Weights of a small transformer language model: some layers without attention.
Each number is 128 + 32 x the weight over its row's rms, rounded and kept within 0 to 255. Layers, rows and columns count from 0. The size above them is the row's rms in percent of the matrix's.

# layer 4 MLP down (transposed), 448x160, rms 0.158, rows 362-416, columns 0-39
size [ 98 102  93 102  95 100  96 104  97  98 107 107  93 105  98 101 113 102 104 103 104 106 112  94 103 103  95  96 106 110 108 100  96 103  99 100 101  98 104  94 105 105  95  88  99  78 101  97  96  96 100 101  94 101  95]
[[129 158 112  57 112 156 119 153 152 184 108 159 156 152  89 160 129 113 102 136 102 162 145 177 141  71 151 110 123 115 123 138 134 119 147 184  96  81 102 172]
 [152 187 105 130 150  99 100  87 135 114 129 128 155 108  75  79 157 154 166 134 104 136 159 163 115 109 213 192 127 129 108 147 146  85 161 199 142 148  78  87]
 [174 155  68 176 120 119 148 113  92 163  89 124 117 192 107 111 125 153 161  69 153  97 121 112 111 153 127 122  66 140 105 128  85 190 175  87 108 135  88 161]
 [104 141  37 182  70  80 138 123 127 100 111  85 101 126 149 132 108 121 112 156 128 161 169 130 118  91 134 140 135 190 174 105 107 161  88 183 114 101 198 117]
 [174 128 165 174 101 122 157  89  99 110 192 168  96 151 142 136  49 146 159 153  28 109 161 123 149 172 104 113 157 144  99 169 110 187 132 191 154 149 128 106]
 [144 137  68 166  84 151 132 178  92 162 131 149 162 154 142 167  94 104 114 129 156  81 136 101 112 131 138  80 142 135 128 119  79 118 127 145 152 101 162 137]
 [139  84 117 128 146 124 141 174  81 171 134  88 129 128 187 113  71 117 149 127 123 110 177 103  78  28 168 162  96 130 138 147 118 102 167 176 157 122 169 156]
 [143 123  97 154 162 179 169 134 117 111  67 149 125 135 124 149 114 133  62 146  88 142 140 126  92 119 128 156 122 105 158  83 146 191  57 134 121 149 114 137]
 [131 113 126  71 108  99 155 110 145 116 194  94 125  77 114 133  89 157 173 149 102 124 115 152 118 157 169  98 143 120 161 110 179 118 145  99 147  95 105 127]
 [128 145 104 131 148 185  76 106 116 197 116 142 138 168 135  78 120 157 213 115  95 162 144 191 109 139  89  98 113  78  90 167  88 136 146 135 156 105 125 168]
 [110 123 166 160 108 162 101  85 110 133 145 167  91 119 129 130  96 153 135 172  86 108 100  65  97 121  87 139 134  91  90  99  77 176 167  76 134 136 136 119]
 [127 161 139 105  97 143  78 115 182 137  93 142 151 114  96 157 120  96 143 141 155 165 160  83  80 185 160  86 138 137 151 168 136 139 116 136 108 117 132 113]
 [137  91 138 180  94 158 136 110 144  81 106 157  92  82 102 113 133 158 170 147 162  76 102 114 131 144 106 131 161 167 166 220 145  81  89 140 139 107 131 165]
 [150  86 147 178 125 102 123 185 169 120 113 105 118 170 121 195  54 144 133  88 117 165 110  75 176 207  95 134 104 165  98 156  86 116 116 127 158 131 157 138]
 [ 95 159  49 156 149 184 103  89 118 144 171 146  20 123 163 134 149 131 161 113  83 155 117 152 120 150  84 133  93 116 141 126 107 104 120 126 181 115  94  77]
 [ 86 149 120 138 138 157 145 130  97 145 170  85 120 139  49 131 189 161 121 143  51 113 119 116 117 114  73  84 188 182 120 166 131 123 151  92 141 172 139  96]
 [177 135 159 171  85  88 153  59 123 130 142  98 130 186 106 140 142 120 115  98 168 214  68 100 126 143 180 104 119 159 155 134 164 131 163 117 133 141  83 142]
 [ 98 163 105 124 110 139  90 123 163 126 156 113 107 156 161 151 194 126 184 126 164  74  93 138 160  87 119  86 161 120 195 142 115  98 112 120  94 151  87 103]
 [124 136 188  72 157 117 101 137 160  91 169 143 137 178 106 151 118 138  78 138 138 150  88 102 140 127 157  97  95 161 155 114  82 144 146 128 202 155 124 149]
 [126 107 145 115 129 131  96 110 118 125 132 154  99 168 185  90 190 133  87 129 155 145  68 110 125  64 139 143  95 132 166  89 116 112 173  62 141 149 100 147]
 [124 177 144 108 110 157 196 107 154  98  94 109  58 140  99 148 124 162 139 131 104 159 123  98  68 148 124 113  89 138 129 148 156 115 130 108 103 104 191 132]
 [158 195 102  97 115 101 122 177  89 111  94 134 117 148  87 158 151  84 104 152 183 212 116 134  64 130 161 184 153 127 137 111 111 109 102 125 106 155 161 156]
 [173 144  91 174  50  88 171 152 148 155 169  81  98 107 178 137  82 183 116 139 127 175  90 132 124 142 130 129 161 137  88 113 150 133 153 173 160  84 140 147]
 [133 131  93 114 140 133 146 148 100 140 147 103 203  87 135 144 122 133 199 109 125 124  73 159 101  69  96  91  89 118 111 121 142 166 150 113 161 111 129 106]
 [156 152 124 120 174 119  55 176 169 178 150 146 152 114 118 146 161 131 188  87 168 130 116 130 168  85 134 127 100 130 100 100 175 140 134 116 132  60 199 184]
 [139 148 121 125 129 127 155 132 129 177 112 132  87  99 121 175 138  74  47 136 209 169  68 166 121 165 120 103  91 125  89 105 113 126 115 106 128 171 159 107]
 [160 195  91 114 125  63 143  90 123 163  89 135 116  98 131 143 183 174 120 147 200 172 133 143 171 141  97 149 100  96 102 100 140 122 141 139 135 160 134 106]
 [163  97 124 101 112 127 149 119 172 102 172  60 117 123 156 163 123 172 123 134 108  95 124 161 147  98 181 127 150 119 152 107  85  81 114  77 143 147  97 150]
 [ 47 133 188 111 100 117 125 135 147 147 103 111 122 177 116 106 169  74 103 125 131 142  97 139 151 187 125 132 150 163  86 117 138 123 156 142 124 121 101 130]
 [144 109 126 162  69 154 159  92 121  99 115  84  96 138 124 120 121 129 132 121 171  97 102  98 118 132  94 105 132 109 104 165 119 192 137 111  52  77 127 118]
 [147 170 120  93  67 153 109 118 134 153  81 154 119 106  58  53 128 144 124 102 190  92 176  95  66 160  74 139 126 111  96 127 135 130 193 113 102 172  96 166]
 [152 154 148 125 144 161 106 129 194 143  93  99 158  86 155  65 150 131 152 141 120  85 170 115 110 175  91 157 169  91 115 146  60  91  94 153 160 138 150 112]
 [127 142 120 117 185 150  99 116 129  64 159 151 129 148 107 109 107 153 113 116 115 137 132 176  93 149  35 139 115 148 103 138 161  40 103 101 165  92 116 131]
 [125 146  63 143 132 136 191 141  93  90  98 124  72 137 122 136 126 125 126 143 140 127 160 128  98 125 157 151 101 191 133 110 134 115  36 154  69  70 173 171]
 [147 125  98 120 144 145 159 118 138 151 187 163  96 111 113 106 107 142 158 179 125 118 181 104 198 129 136 119 111 144  73 115 110  56 110 131 136 201 138 128]
 [158 123 118  95 150 105 138 126 104 147 129 123  59  84 137 138 127 169 152  93 126  60 101 100  78 162 101 143 133 146  94 182 165 160 147 159  76 168 102  54]
 [ 94 135  79  80 133 100 149 146 152 154 124 155 126  85 127 112 133 139 102 105 179 122 125 129 141 102 136 163  90 216 120 150 101 135 159 132 141 130  95 142]
 [141 173  92 159  97  82  86 155 112  99 140 177 117 156 122 125 123 157 119  95 115 139  60  93 118 110  92 156  95 147 139 127 163  93  19 113 152 120 110  94]
 [150 141  93 124 169 147 177 137 168 178 139 119 125 111 139 114 123 185 145  98  96  85 126 102 119 198  97 148 141 102 176 169 117 151 139 181  94 139 176 150]
 [107  92 111  95 157 143 166 125 129  55 159 126 163 108 146  61 183 182 121 109 101 151 160 127  94 132 107 115  78 137 129 164 143 113 129 219 134 124 116 110]
 [125 175 117 149 113  81 143  98 108  94 154 172 137 108 147 145 130 123 141 121  99 141 167 243 212  78 107 137  85  64 112  90  99 181 183 154 130  73 161 127]
 [ 98 136 131 170 148 107 105 108 112 144 143 114 152 150 158 143  95 158 150 108 180 151 138 161 167 119 140 173 156 155 158 171 111 156 132 153 165  83 184 141]
 [142 142 131 151 104 116  61 122 123 148  71 148  83 135 132 108 116 133  75 111 136 105  97 157  92 190 114 116 131 126 154 122 144 138 119 139 109 136 103 112]
 [ 85 146 134 156 161 115  99 170 151 199  84 125  93 112  99  96 151 122  91 113 132 183 106 105 185 166  99 121 141  85 144  70  88 129 171 134 118 122 178 142]
 [154 101 125 102 118 104 172 144 114 152 153 163 159 131 128 162 137  99 143 132  89 145 149 137 112  96 117 122 113 129 112 181 183 111 141 130 151 126 179  77]
 [ 88 150  95 140 125 147 197 134  84 122 138 119 101  90 123 103 109  82 125 118 110  94 127 125 145 111 193 124  91 160 122  29 115 129 138 163 171 111 135 132]
 [ 71  66 105 151 172 148  97 113  84 111 154 165 134 108 152  73 174 121 112 128 127 122 152 156 170 110 118 146 194 120 106 200 131 155 152  94  65 144 166 131]
 [163 138 108 126  68  93 196  98 196 122 107 108 178 124  87 135 148 135 113 101 181 119 166 133  36 157 122  97  83 102  95  84 133 128 164 152 119 156 141 126]
 [151 136 164 135 145 174 103 195 135 129 152 191 127 137 183 140 126  96 185 113 120 179 141 106 131 123 128  99 112  83 124 157 157 166 136 224  96 139  86 169]
 [191 199 111  85 203 157 121 140 129 173 149 143 145  89 144 174 151 166  41 118 171 180  80 189  81 149 140 133  90 138 183 119 104 121 144 130 131 160 143 168]
 [ 72 116 229 178 115 132 145 120 161 106  89 200 134 112  90 105 186  87  88 107 105 124 163 151 120 123 120 110 144 102 156 113 122 158  87 176 129 151 216 107]
 [198 117 132 132 107 164 199 151  98 133 132 125 202 123 154 155  92 145 176 162 137 176 106  63 134 140 149 130  98  99 123 171 199 117 158  70 143  94 166 163]
 [ 65  69 112  93 195  97 169 109 102  73 108 135  68 124 117  73 117 136 108 155 124  93 155 181 104 113 100 130 138 162 112  47 148 137 153 167 118 176  90 117]
 [113  96 114  92  95  70 178 136 151  98 141 128 108 142 125  64  61 153 121 142  92 128 152 139 134 152 161 155 157 177 140 196 119 183 183 104 123  85 102 134]
 [ 78  77  96 140 131 151 112 146 123 141 104 145 160  84 142 113 124  91 123 127 177 143 169 121 126 148 140 115  71 164 109  97 123 114  54 117 105 144 152 140]]
# layer 4 MLP gate, 448x160, rms 0.362, rows 363-416, columns 0-39
size [101 103  99 103  99  96 104  97 100 103  99  94 110  99 103 105 109 103 105 100 103 104  96 105 101 100  97 110 100 102  94  95 102 101 104 102  95 102  96  95 103  95  95  97  87 107 104 102 104  94  97 119  98 102]
[[ 95  94 104 130 109 108 156 112 137  78 133 154 133 118 122 166 115 107 167 133 149 122 149 170 142 147 108 101 125  80 124 129 129 149 164 114  83 105 118 106]
 [159 181  77 146 104 140 129 169 110 148  60  86 121 124 108 111 103 120 111 175  93 171 195 110 166  64  82  95 120 127 127 150 148 112 122 111 160 114  84  92]
 [ 90 116 124 173 156 155 117 130 135 149 115 163 123 136 141 134  92 113 156 129 137 123 128 134 118  74 126 134 142  86 157 181 110 122 142 103 140 126  67 116]
 [139 175  97 150 141 150 114 122 106 101 131 180 101 110 116 117 149  63  80 129 104 199 110 187 108 103 149 101 110  91 108 126 137 142  78 106 115 115 108 146]
 [140  93 201 121 131 175 140 118 102 115 150 187  72 152 117  99 172  93 139 134 111 166 106 140  73  81 176 112 115 128 104  71 119 124 162 132 137 163 101 172]
 [167 110 107 191 148  88 125 130 154 148 123 192  50 200  87 171 133 135  80 192 120 199 160 118 122 156  99 112 138 146 147 135 146  94  69 145 143 148 124 125]
 [140 163 133 122  50  84  85 186  99 106 138  87 124 152 125 141  94 169  78 131 109 138 190 127 151 102 156 143 140 180 156 129 175 104 153 144 149 142 105 149]
 [145 127 100 159 151 102  65 137 190  68  78 153 128 158 144  67  87 158  96 122 120  81 147 108 135 155 138 112 188 131 149 159 116 142 161 153 134 125  73 238]
 [136 170 148 118  89 108 182 134 194 156 113 144 144 158  98 157 111 137 191 110 142 128 146 118 155 104 161 129 123  88  86 126 160 170 143 147  89 169 128 139]
 [129 116 176 102 136  91 152 150 143 173  72 120  88 102 114 103 106 150  96 115 141 170 154 163 136 115 139 109 179  94 173 171 132  66  59 146 135 110  96 126]
 [145 152 102 142 182 141 116 183 105  70 105 116 125 128 120 162 111 109 185 142 162  97 171 131 197  63 152 121 104 142 114  94 121 142  97 136 135 138  97 128]
 [ 62 175  71 114 161 118 158 156 105 139  76 132 126 121 160 103 101 128 137  98 104 191 155 125 155 129 140 213 125 102 113  63 159 169 133 150  63 114 136 113]
 [135 120 123 145  83 129 160 116 126  98 114 138 113 132 170 155 107 125 111 160 173 170 125 138  82 125  93  89 110  99 156 124 186  94 175 108 191 128  87 173]
 [103 112 105 127 165 132 150 120 125 152  63 110 110 116 127 154 127  78 114  68 125  66 126  96 122  92 123  81 143  95 210  74 123 149 123 175 136 190 141  82]
 [143 118 114 119 103 162 137 142 106 153 120 118 147 151 174 116 151 170 134 166 174 131 116  89 131 158 160 134  81 106 129 115 109 119 133  71 112  95 105 175]
 [118 160 109 151  93 102 151 154 146 114  98 145 107 142 160  84  95  39 128 135 134 161 167 146  96 180 169 139  90 138 154 180 166  90  98  82  88  93 125 107]
 [120 120 129  98  94 136 120 109 164 133  61  73 204 112  98  90 128 133 144 114 104 136 140 156 139 187 204 138 164 133 106 161  97 103 113  89 139  74 148 181]
 [147  90  59 135 147 102 130 151 131 122 128 118 150 195 121 147 142 151 148 194 165 163 100 202 107 139 149 174 125  82 116 117 152 171  73 137 166 167 121 200]
 [129 121 115 143  96 119 149  85 136 108 100 169  77 153 165 111  73 142  65 158 174 115 123 159 139 128 127 145  84 104 127 113  97 115  80 127  54  93 126  63]
 [193 111  99 118  76 127  96 133 138 124 113 170 113  51 137 105 176 166 168  76 141  97  81 103 159 116 184 102 126 128  77 141  99 127 129 152 136  98 126 132]
 [ 85 104 151 134 121 156  95 136 125 141  89 116  91 130 170 134 119 128 153 160 176 176 153 146 164 110 121  85 103 123 133 121 133 183 141  49 167  83 156 139]
 [128 126 121  92 140 175 153 121  79 135  93 119  99 167 162 152 117 157 157 127  95 129 107 177 208 147 156 117 108 101 111 115 129  57  88 139 138 127 120 175]
 [ 79  84 184 140  90 102 130 147  72 223 108 107 129  85 105  57  96 115  76  78 111 174 119 156 168  97 130 101 107 181 111  89  73 132 141 131 145 113 165 147]
 [123 144  76 145 146 166  90 119 173 124 132 104  76 225 153 117 181 154 128  68 141 137 136 119  94 127 137 145 157 151 120 116 100 149 125  92 147  65  28 121]
 [131  96 158  86 100 169 106 149 164 150 143 107  88 123 190 125 127 158 126 170 133 175 157  76 127  96  92 124 186 178 133 130 166 120 125 121  64 133 138 101]
 [ 97 119 143 149 151 141 116 132  68  58 174 157 164  92 157 175  76 128 136 117 106  94 140  92 146  87 127 179  98  87 143 135 146 156 126 138 105 125 168 140]
 [161 152 103 124 150 166 139 111 159 170 136 127 161 119 103  96 149 167 146 153 116 127 157  91 124 135 157 159 145  85 131  84 196 168 153 154 108 125 100 149]
 [ 78 129 174  87 136 109 146 113 133 143 121 110  97 159 106 156 131 150 125 129 151 112  71 103 116  86 180 131 168  77 110 148 105 123 138 161 185 137 138 169]
 [144 165 161 129 161 170 112 130 118 113  69 124 142 122 132 163 170 114 159 160 129 155 132 167 182 175 174 128 138 122  93 177 106  71 122  85 105 152 158  98]
 [120  72  71 196 114  59 135 152 150 162  61 145  95 119 120 165 116 114 119 130  62 105 162 135 116  88 154 148  98 156 161 102  95 160 134 112 118 161 134 174]
 [ 96 108 126 101  67 159 175 115 119 195 148 130  76 172 137 102 184 116 220 129  90 151 135 158 133 118 109 106 122 159 127 130 182 104 106 187  93  94  84 183]
 [ 88 175 149 128 119 131 161 166 105 109  89  74 151  69 156 139  69 127 144 109 151 173 138 121 124 144 144 167  81 141 224 103  88 176 120  95  48 129 117  78]
 [159 118  87 176 110 113 108 162 147 112 123 138 123 196 154 174 105 117 125 142 142 140 137 118  99 102 106 126 124 163 145 132  97 212  90 137 132  67 138 189]
 [ 93 149 146 135 103  98  96  92 111 162 130 109 105 135 170 115 108 127 121 112  97 139 107 137  96  39 141  65 127 126 122 142 161  93 128  92 162  90 115 112]
 [ 58 187 159 148 121 129 169  97 135 118 123  52 157  43 100 131 147 127 136 154 172  82 155 142  66 154 143  97 108 130 106 149 106 137  73 133 172 162 139 138]
 [111 150 120 139 173  94 132 183  87 134 127 128 111 128 165 106 137 133 120  86 154 146 126 111  89 118  86 162 120 113  93 176 122 170 124  67 171 101  87 194]
 [107  84 176  96  99 132 163 147 155 136  99 131 139 149 127 165 206 145 121 102 140 105 140 139 151 163 187 153 144  94 155  82  80 147 186 101 102 125 102 113]
 [ 75 121 160  96 149 142 173 129 105 119  81 129 121 146  47  76  80 153 183  87 110 157 109 120 187 118 146 138 117  84  94  95  73 154  98 195 121 133 143 144]
 [163 141 104 108 124  24 129 153 108  70 121 135  97 113 101 144 127 123 147 204  79 179 138 120  97 107  88  94 156 171  62 103  90 175 117 121 126 134 114 153]
 [142 199 121 128  79 120 167 154 147 120  73 140  90 102 175  90  91  97 141 129 140  75 127 143 157  74 142 108 111 128 145 143 140 164 154 138  95 125  90  87]
 [102 149  72 108 146 145 132 160 147 111  95 107 139 115 130 140  94 106 120  57 153 185 127 102 125 118 112 154 128 131 130 115 115 156 134 132  47 159 119 155]
 [177  91  96 120 107 148 186 172  91 112  97  95 101 170 128 111 127 118 180 121 124 109 167  61 157  88 139 168  84 134  90 161 129 172 115  40 103 113 158 108]
 [ 88  79 137 123 106 100 123 125 140 142  92  49 119 133 114 104 123 198 139 134 114 122 179 141 114 149  77 117  83  65 112 126 176  68  85 173 115  90 159 130]
 [ 83 169 139 142 164  88 138 102 118 151  82 138  97  89 133 107 169  60 164 120  59 122 149 167  95 100 115 147 121 117 164 110  54 117  74  94 155 133 121 154]
 [168 156 156 131 128 158 165 133 135 115  95 126  85 174 145  95 106 153 153  87  94 127 129  77 128 102  98 101  81 145 160 112  92 132 117 133 173 191 127 114]
 [118 144 144 142 123 166 120 115 204  85 122  81  55 173 146 113 159  91 107 114  95 166 105 101 122 155 125 158 149 120  55 206 103 143 115 156 102  68 161  75]
 [130 177 150 177 160 128 134 140 146 137 142 187  98 106 147  90 108 110  46  84 114 152 176 106 147 146 124 192 106 194 168 115 160 106  63 109 144 133 138 150]
 [ 84  88  92 166 141 171 154 127 167 115 115 124  95  52 129  91 141  96  97  92  98  97 120 125 118 126 129  86 118 100 114 162 114  86 109  94 171 138 100  84]
 [113 163 104 147 153 139 125  92 141 126 118 148 156 176  65 138  59 113 173 131 161 153 150 132 125 139 160 128 133 104  93 118  99 142  96  67 170 131 106 167]
 [165 157 158 151  77 105 138 115 102 152 102 112  78  40 171 116 134 132 101 100 128 207  61 134 142 134 171  84 125  78 141 103 171 116 103 113 152 158 135 144]
 [154 123 113 102 143  89 130 160  83 115 112 163  70 103 141 218 117 158 157 113 140 122 129 155 132 112 163 121 187  97 154  80 156 115 155 125 133 175 119 133]
 [ 55  78 185 108 175 106 149 128  92  63  46 151  68 120 135  69 104 150 155 154 171  98 116 170 153 106 114 169 121 158  98  93 154 116 108 130 128 145  88 125]
 [149  89  90 175 139 118 104 146  97 142 106  91 123 157 121 140 113 136 105 124 162 174 171 128  58 106 124 164 135 150 163  98 139 120 110 114 169 103 110 165]
 [117 151 177 143 157 125 108 136 181 129 122  92  83 155 110 127 193 143  54  98  99 150 111 113 155  76 116 143 130  92 124 177 102 175 127 169  69 136 106 120]]
# layer 4 MLP up, 448x160, rms 0.392, rows 363-416, columns 0-39
size [ 99 104 105  92 102  92 101 100  99 104 106  88 109  97 103 120  99 103 104 105 102 109  99 105 100  95  96 109 104 105  97  91  96 102  97  98  98 102  97 101 100  99  93 102  88 113  90  97  97 100  97 113 105  94]
[[175  93 148  98  51 152 148  91 103 103 108  99 164  79 104 198 146 150 147 132 162  99 107 199 144 134 183  96 148 132 127 137 134 157 154 192 172 118  78  85]
 [ 63  86 134 115 151  98 119  68 140 120 189 168 119 154 144 155 140 156 168  68 156  96  95 126 134 192 195 140 148 104 126 109 119 154 173 126 127 166 177 154]
 [ 91  84 130 108  95 151  84  93 134  95  80 100 129  95 156  94 154 159 140 151 126 158  72  97 120 128 168 152 125 123 161 141 140 140 165 186 175  85  83 132]
 [136 166 164 111  89 105 126 157 117 111 107 143 103 130 102  99 160 136 182  95 116 135  89 179 138 179 136  43 172 144 147 156 129 115 115 161  55 151  86 191]
 [128  88 111 168 129 141 107 140 126 189 133  84 126 114 147 133 123 139 111  80 108 120 120 162 108 159 104 136 108 134 144 132 147 129 120 165 140 100 176  91]
 [120  35 100 137  89 118  99 100 129 138 181 132 123 157 168 120 122  63  66  87 125 133 149 134 113  88 154 118  87 124 138 119 184 107 129 128 122  71 113  80]
 [ 98 108 144 121 105 156 106 138 137 161  65  81  78  90 150 164  95 169 156 105 106 122  98 114 133 113 142 131  78 129 169 122 121 185 129 133 100 141 117  71]
 [ 80 119 136 160 179 117  91 118 130 170  97 101 138  92 147 186 114 141 107 110 172 135  87 189  83 126 135 143 133 147 144 116  87  99  89 103 166  86 121  92]
 [101 145 115 145 155 164 152 125 130 110 102 148 141  84 119  93 165  73 118 139 103  85 160 145 118 176  75 158  39 115 135 154 151  88 141 112 201  90 149  82]
 [ 83 117 132  93 174 185 127  83 125 109  75  50  83 108 134  60 141  45 119  93 128 140  96  85 116 145 146 142 105 164 103 174 153 106 177 103 119  56 157 115]
 [121 176 133 118 130 127 143 125 125  94 183 114 172 126 202 157 102 156 104 101  93 136  75 140 111 137  82 131 134 176 134 201 134  92 156 146 120 117 131 152]
 [150 101 100  88 152 140 135 147  68 109 169 142  94 114 143 151 164 144 136 131 151 102 147 129 141 141 142  61 137 145 148 153 114  99 115  97 152 152 103 164]
 [152 101  81 106 123 129  90  91 129 124  82 108 131  90 114 109 115 134 124 152 101  85 149 140 144 196 160 107 133 129 133  90 111 102 138  96 106 129  86  93]
 [148 103  86 153 108 141  94 133 163 143 136 101 107 170 127 147  64 146  60 134 145  37 114  88 162 147  94  72 135 124 151  92 131 119  73 119 177 111 114  44]
 [169 148 124 146 110 138 153 111 144 137 132 131 158 117 144 167 103 136 173 155 145 175 116  78 132 148 104  79  83 172 160 138 112 157 117 105 142 138 146 112]
 [134 127 118 124  85 130 132 187 180  75 148 141 166 157  80 166 180 141 117 105 146 146 142 115 113  95 158 173  99 147 158 141  65 158 144 165 127 143 150 114]
 [175  82 102 126 173 161  97 180  83 112 148 108  98  26 134 200 199 104 104 146 147 100 129 140 143 154 109 109 131 161 151  74 137 202 107 147  61 173 114  87]
 [110 150 154 111 129 205 109 110 175 124 145 131  88  95 101 107 137 160 141 140  88 115  99  96 169 144 158  47 140 164 118 131  69 144 141  83  82  96 114  57]
 [ 75 112 123 134  91 132 160  97  87 128 122 177 174  97 115 167 140 105 124 178 100 151 198 154 118 113 142 110 126  95  93 102  85 164 148 106 128 142 110  89]
 [136  65  42  87  60 132 126  76 144 128  43 117 148 209 145 159 131 163 121 119 153 161 139  87  98 123 117 142 143 125  65 155 119  83 137 108 166 133 170 133]
 [151 121 164 139  79 150 156 138  56 138 143 124 110 175  68 147 138 155 152  82 133 176 102 119 133 117 169 129 110 185 145 144  96 119 188 149 147 153 158 205]
 [117  83 126 127 112 129  91 152 176 100 120  98  59  87 146 123 101 126 154 189 123  85 162 100 138 158 151 106 120 108 124 101  88 138 108 143  95 124 143  39]
 [183 127 108 132 167 159 112 153 150  66 141 153 155 163  95 133 171  91 138 146 170 112 156 133  94 136  79 120 206  92 138 158 127 115 130 121 165 103 120 141]
 [154 106 154 104  86 133 142 171 113  74 118 162 172 148 142 142 151  71  73 167 152  67 109 186 139 125  98 116 121  99 180 122 122 123 119 112 140  78  96 136]
 [157 126 137 170 145  85 131  90 126 175 120 130  70 177 167 120 122 169 106  79  69 122  81 138 196 105 143  94  53  73 135  99  98 168 180  85 181 121 151 143]
 [144 147 150 101 107 101  56 123 144 211  61 151 140 103 102  97 163 142 100  83 141 162 120 150  92 107 143  51 188 131 122 134  99  85  84 111 149 132  86 122]
 [145 114 144 108 126 138 147 156 148  99 135  99  71 108 128 130 109 135  94 139 138  68 136  82 100 115 212 149  99 156 140 135 112 119  98 144  94 111 122 152]
 [101 153 166 137 126 101 168  69  86 133 155  78 145 156 156 158 155  90 140 160 128 145  83 133  76 117 225 158 108 145 102 129  67 177 125 134 116  87 123  97]
 [121 109 122  69 154  91 119  98 156 180  84  91 120 138 158 167 112 121 134 130 162  94 174  75 119 139 123 151 109 238 139 122 170 155  84 113 159  96  50 153]
 [121 150 175  97 140 133 111  72 130 111 126 144 118 152  65  59 137 114  76 110 163 124 140  85 100 158 113 128 163  86 148 174 190 151 120 159 186 162 147 179]
 [135 142 167 119 159 161 140 152 124 115  98  78 112 110 133 200 156 160  98 105 170 127  98  53 128 103 136 139 142 139 172 126 108 117  96 119 131 140 107 111]
 [ 64 137  77 146 171 124  99 118 150 145 125  58 144 137 175 121  55 162 104 179 126 124 114 160  85  66 135 114  83 156 167 177 170 154 150  74  97 144 113 142]
 [100 128 152 126 103 116 131 145 199 104  97 109 116 191 157 135  85  89 151 132 120 138 167 146  95 140 157 129 117 106 123 171 138 168 153  72 144 110 118 129]
 [ 96 117 118 121 103 159 102  97 112 169 166  96 104 142 148 118 132 104 158 144 116 110 200 148 129  79 127  97 143 132 185 109 126 121 108 112 119  80 165 100]
 [115 119 100 116 156 121 176 116  72 119  95 128 142 121 114 141  88 174 159 100 146  92 190 168 106 129 147  97 190 163 145 163 141 121 121  95  79 144 180 111]
 [142 142 109 159 178  95  77 134  89 161  83 136 159 116 152 109  81 126 141  52 124 102 125  90 124 167  90 136 110  85  30 146 118  85 146 118 169  98  93 197]
 [ 89 129  56 137 147 151 106 127 162  50 151 128 113 148 134  83  81  75 148 103  98 136  97  80  62 153 101 131 125 115 108 140 132  87  57 177 195 122 175 122]
 [180 139 119 174 135 132 111 125 189 147  67 111 113 138  98 104 138 106 105 172 113 112 144 111 142 100 152 105 137 148 166 194 118 127 140 108 144 139 105 190]
 [185  81 121  83  71  43 126 155 144 140 103 189  89 129 108 122 138  77 139 144  95 161 131  50  91 159 112 117 144 118 124 122 104 136 124 115 115 121 153  90]
 [198 173 161 127 134 184 122  92 113 109 101  94 125 160 101 149 178 112 166  78 112 135 128 122 165 113 126 165 153  78 139 116 162 147 159 209 108  83 144 110]
 [113 138 134 149 119 128 172 164 154  82 156  83 132  74 155 121  87 100 111 137 116 129 126 128 101 123 158 126 156 150  72 204 102 109 192 143 113 152 114 126]
 [ 94 151 145 125 119 114 104  72 150 103 149 130 138 159 113 148  78 124  75 140 132 141 154 154 126 131 152  91 142 160 142 122 130 134  84 177 147 135 132 136]
 [125 197 109 117 132 133 136  71  34 140 109 166 123 165 136 168  92 135 100 132 115 108 138 103 171 118 185 126 121 156 108 155 137 171 140  73 128 128 142 106]
 [102 146 105 121 118  84 147  65 164 169  91 172 136  97 149 119 145  78 136 122 100 106 183 121 123 116  57 201 130 107 134 112  70 114  69 100 111 130 141 127]
 [ 74 164 120 133 136 129 104 153 179  93 149  60 163 126 171  95 130 132 155 125 128 162 129 148 179 183 100 141 105 149 121 175 112 109 116 111 134 110 133  96]
 [ 95 113 111 142 123 109 108  58 138  82 120 167  89 100 196  99 157 104 185 127 149 118 155 133 129 101 132 129 156 102 147 162  83 172 144 132 112 123 182 118]
 [101 127 139 145 104 104 178 101 112 132  88  72 106 165 159 113 115 149 137 104 164  97  44 119 111 114 121 105 115 135 138  88  65 169 128 167  88 110 171 109]
 [127 153 120 106 104  60 107 135  95 110 156 155 115 183 152 195 100 117 132 108  58 194 106 153 134 120 145 198 115 168 149 117 121 164 154 170 162 133  91 114]
 [139 119 139 154 135  97 127 113 136 149 125 156  72  56 156 173 187 169 145 116  77 116 125 163 135 139 144 149  67 114 197 147 123  79 174 112 144 132 129  89]
 [ 98 107 102 119  83  36 136 105  93 155 102 191 148 129 108 101 147 104 153 115 147 117 127 108 101  94  90 137 100 126 109 119 189  96 143  87 140 207 185 161]
 [124 101 194  91 169 147 124  96 128 176 160 153 197 136 131 135  78 125 146 129 141 141  63 159  47 166 102 174  98 197 158 177 112 106 130  94 133 142 136  83]
 [ 90 109 178 159 160  94 104 112  43 110  53 122  49 100 108  41  93 139 183 135 153  83 119 148 138 122 162 163 151 194 146  98 118  91 150 117 153 127  92 110]
 [107  86 115 130 149 106  72 143 155 131 168 100 105 203 142  71  74 158 102  57 147 167 149 100 137 140  32 146  99 148 130 118 105  81 120 115 131 109  92 183]
 [179 135 120 184 133 123 151 104 144 157 124 125 162 164 178 172 110  99 171  96 108 122  98 154 149 135  65 151 142 149 131 112  96 183 161  78 152 155 137 125]]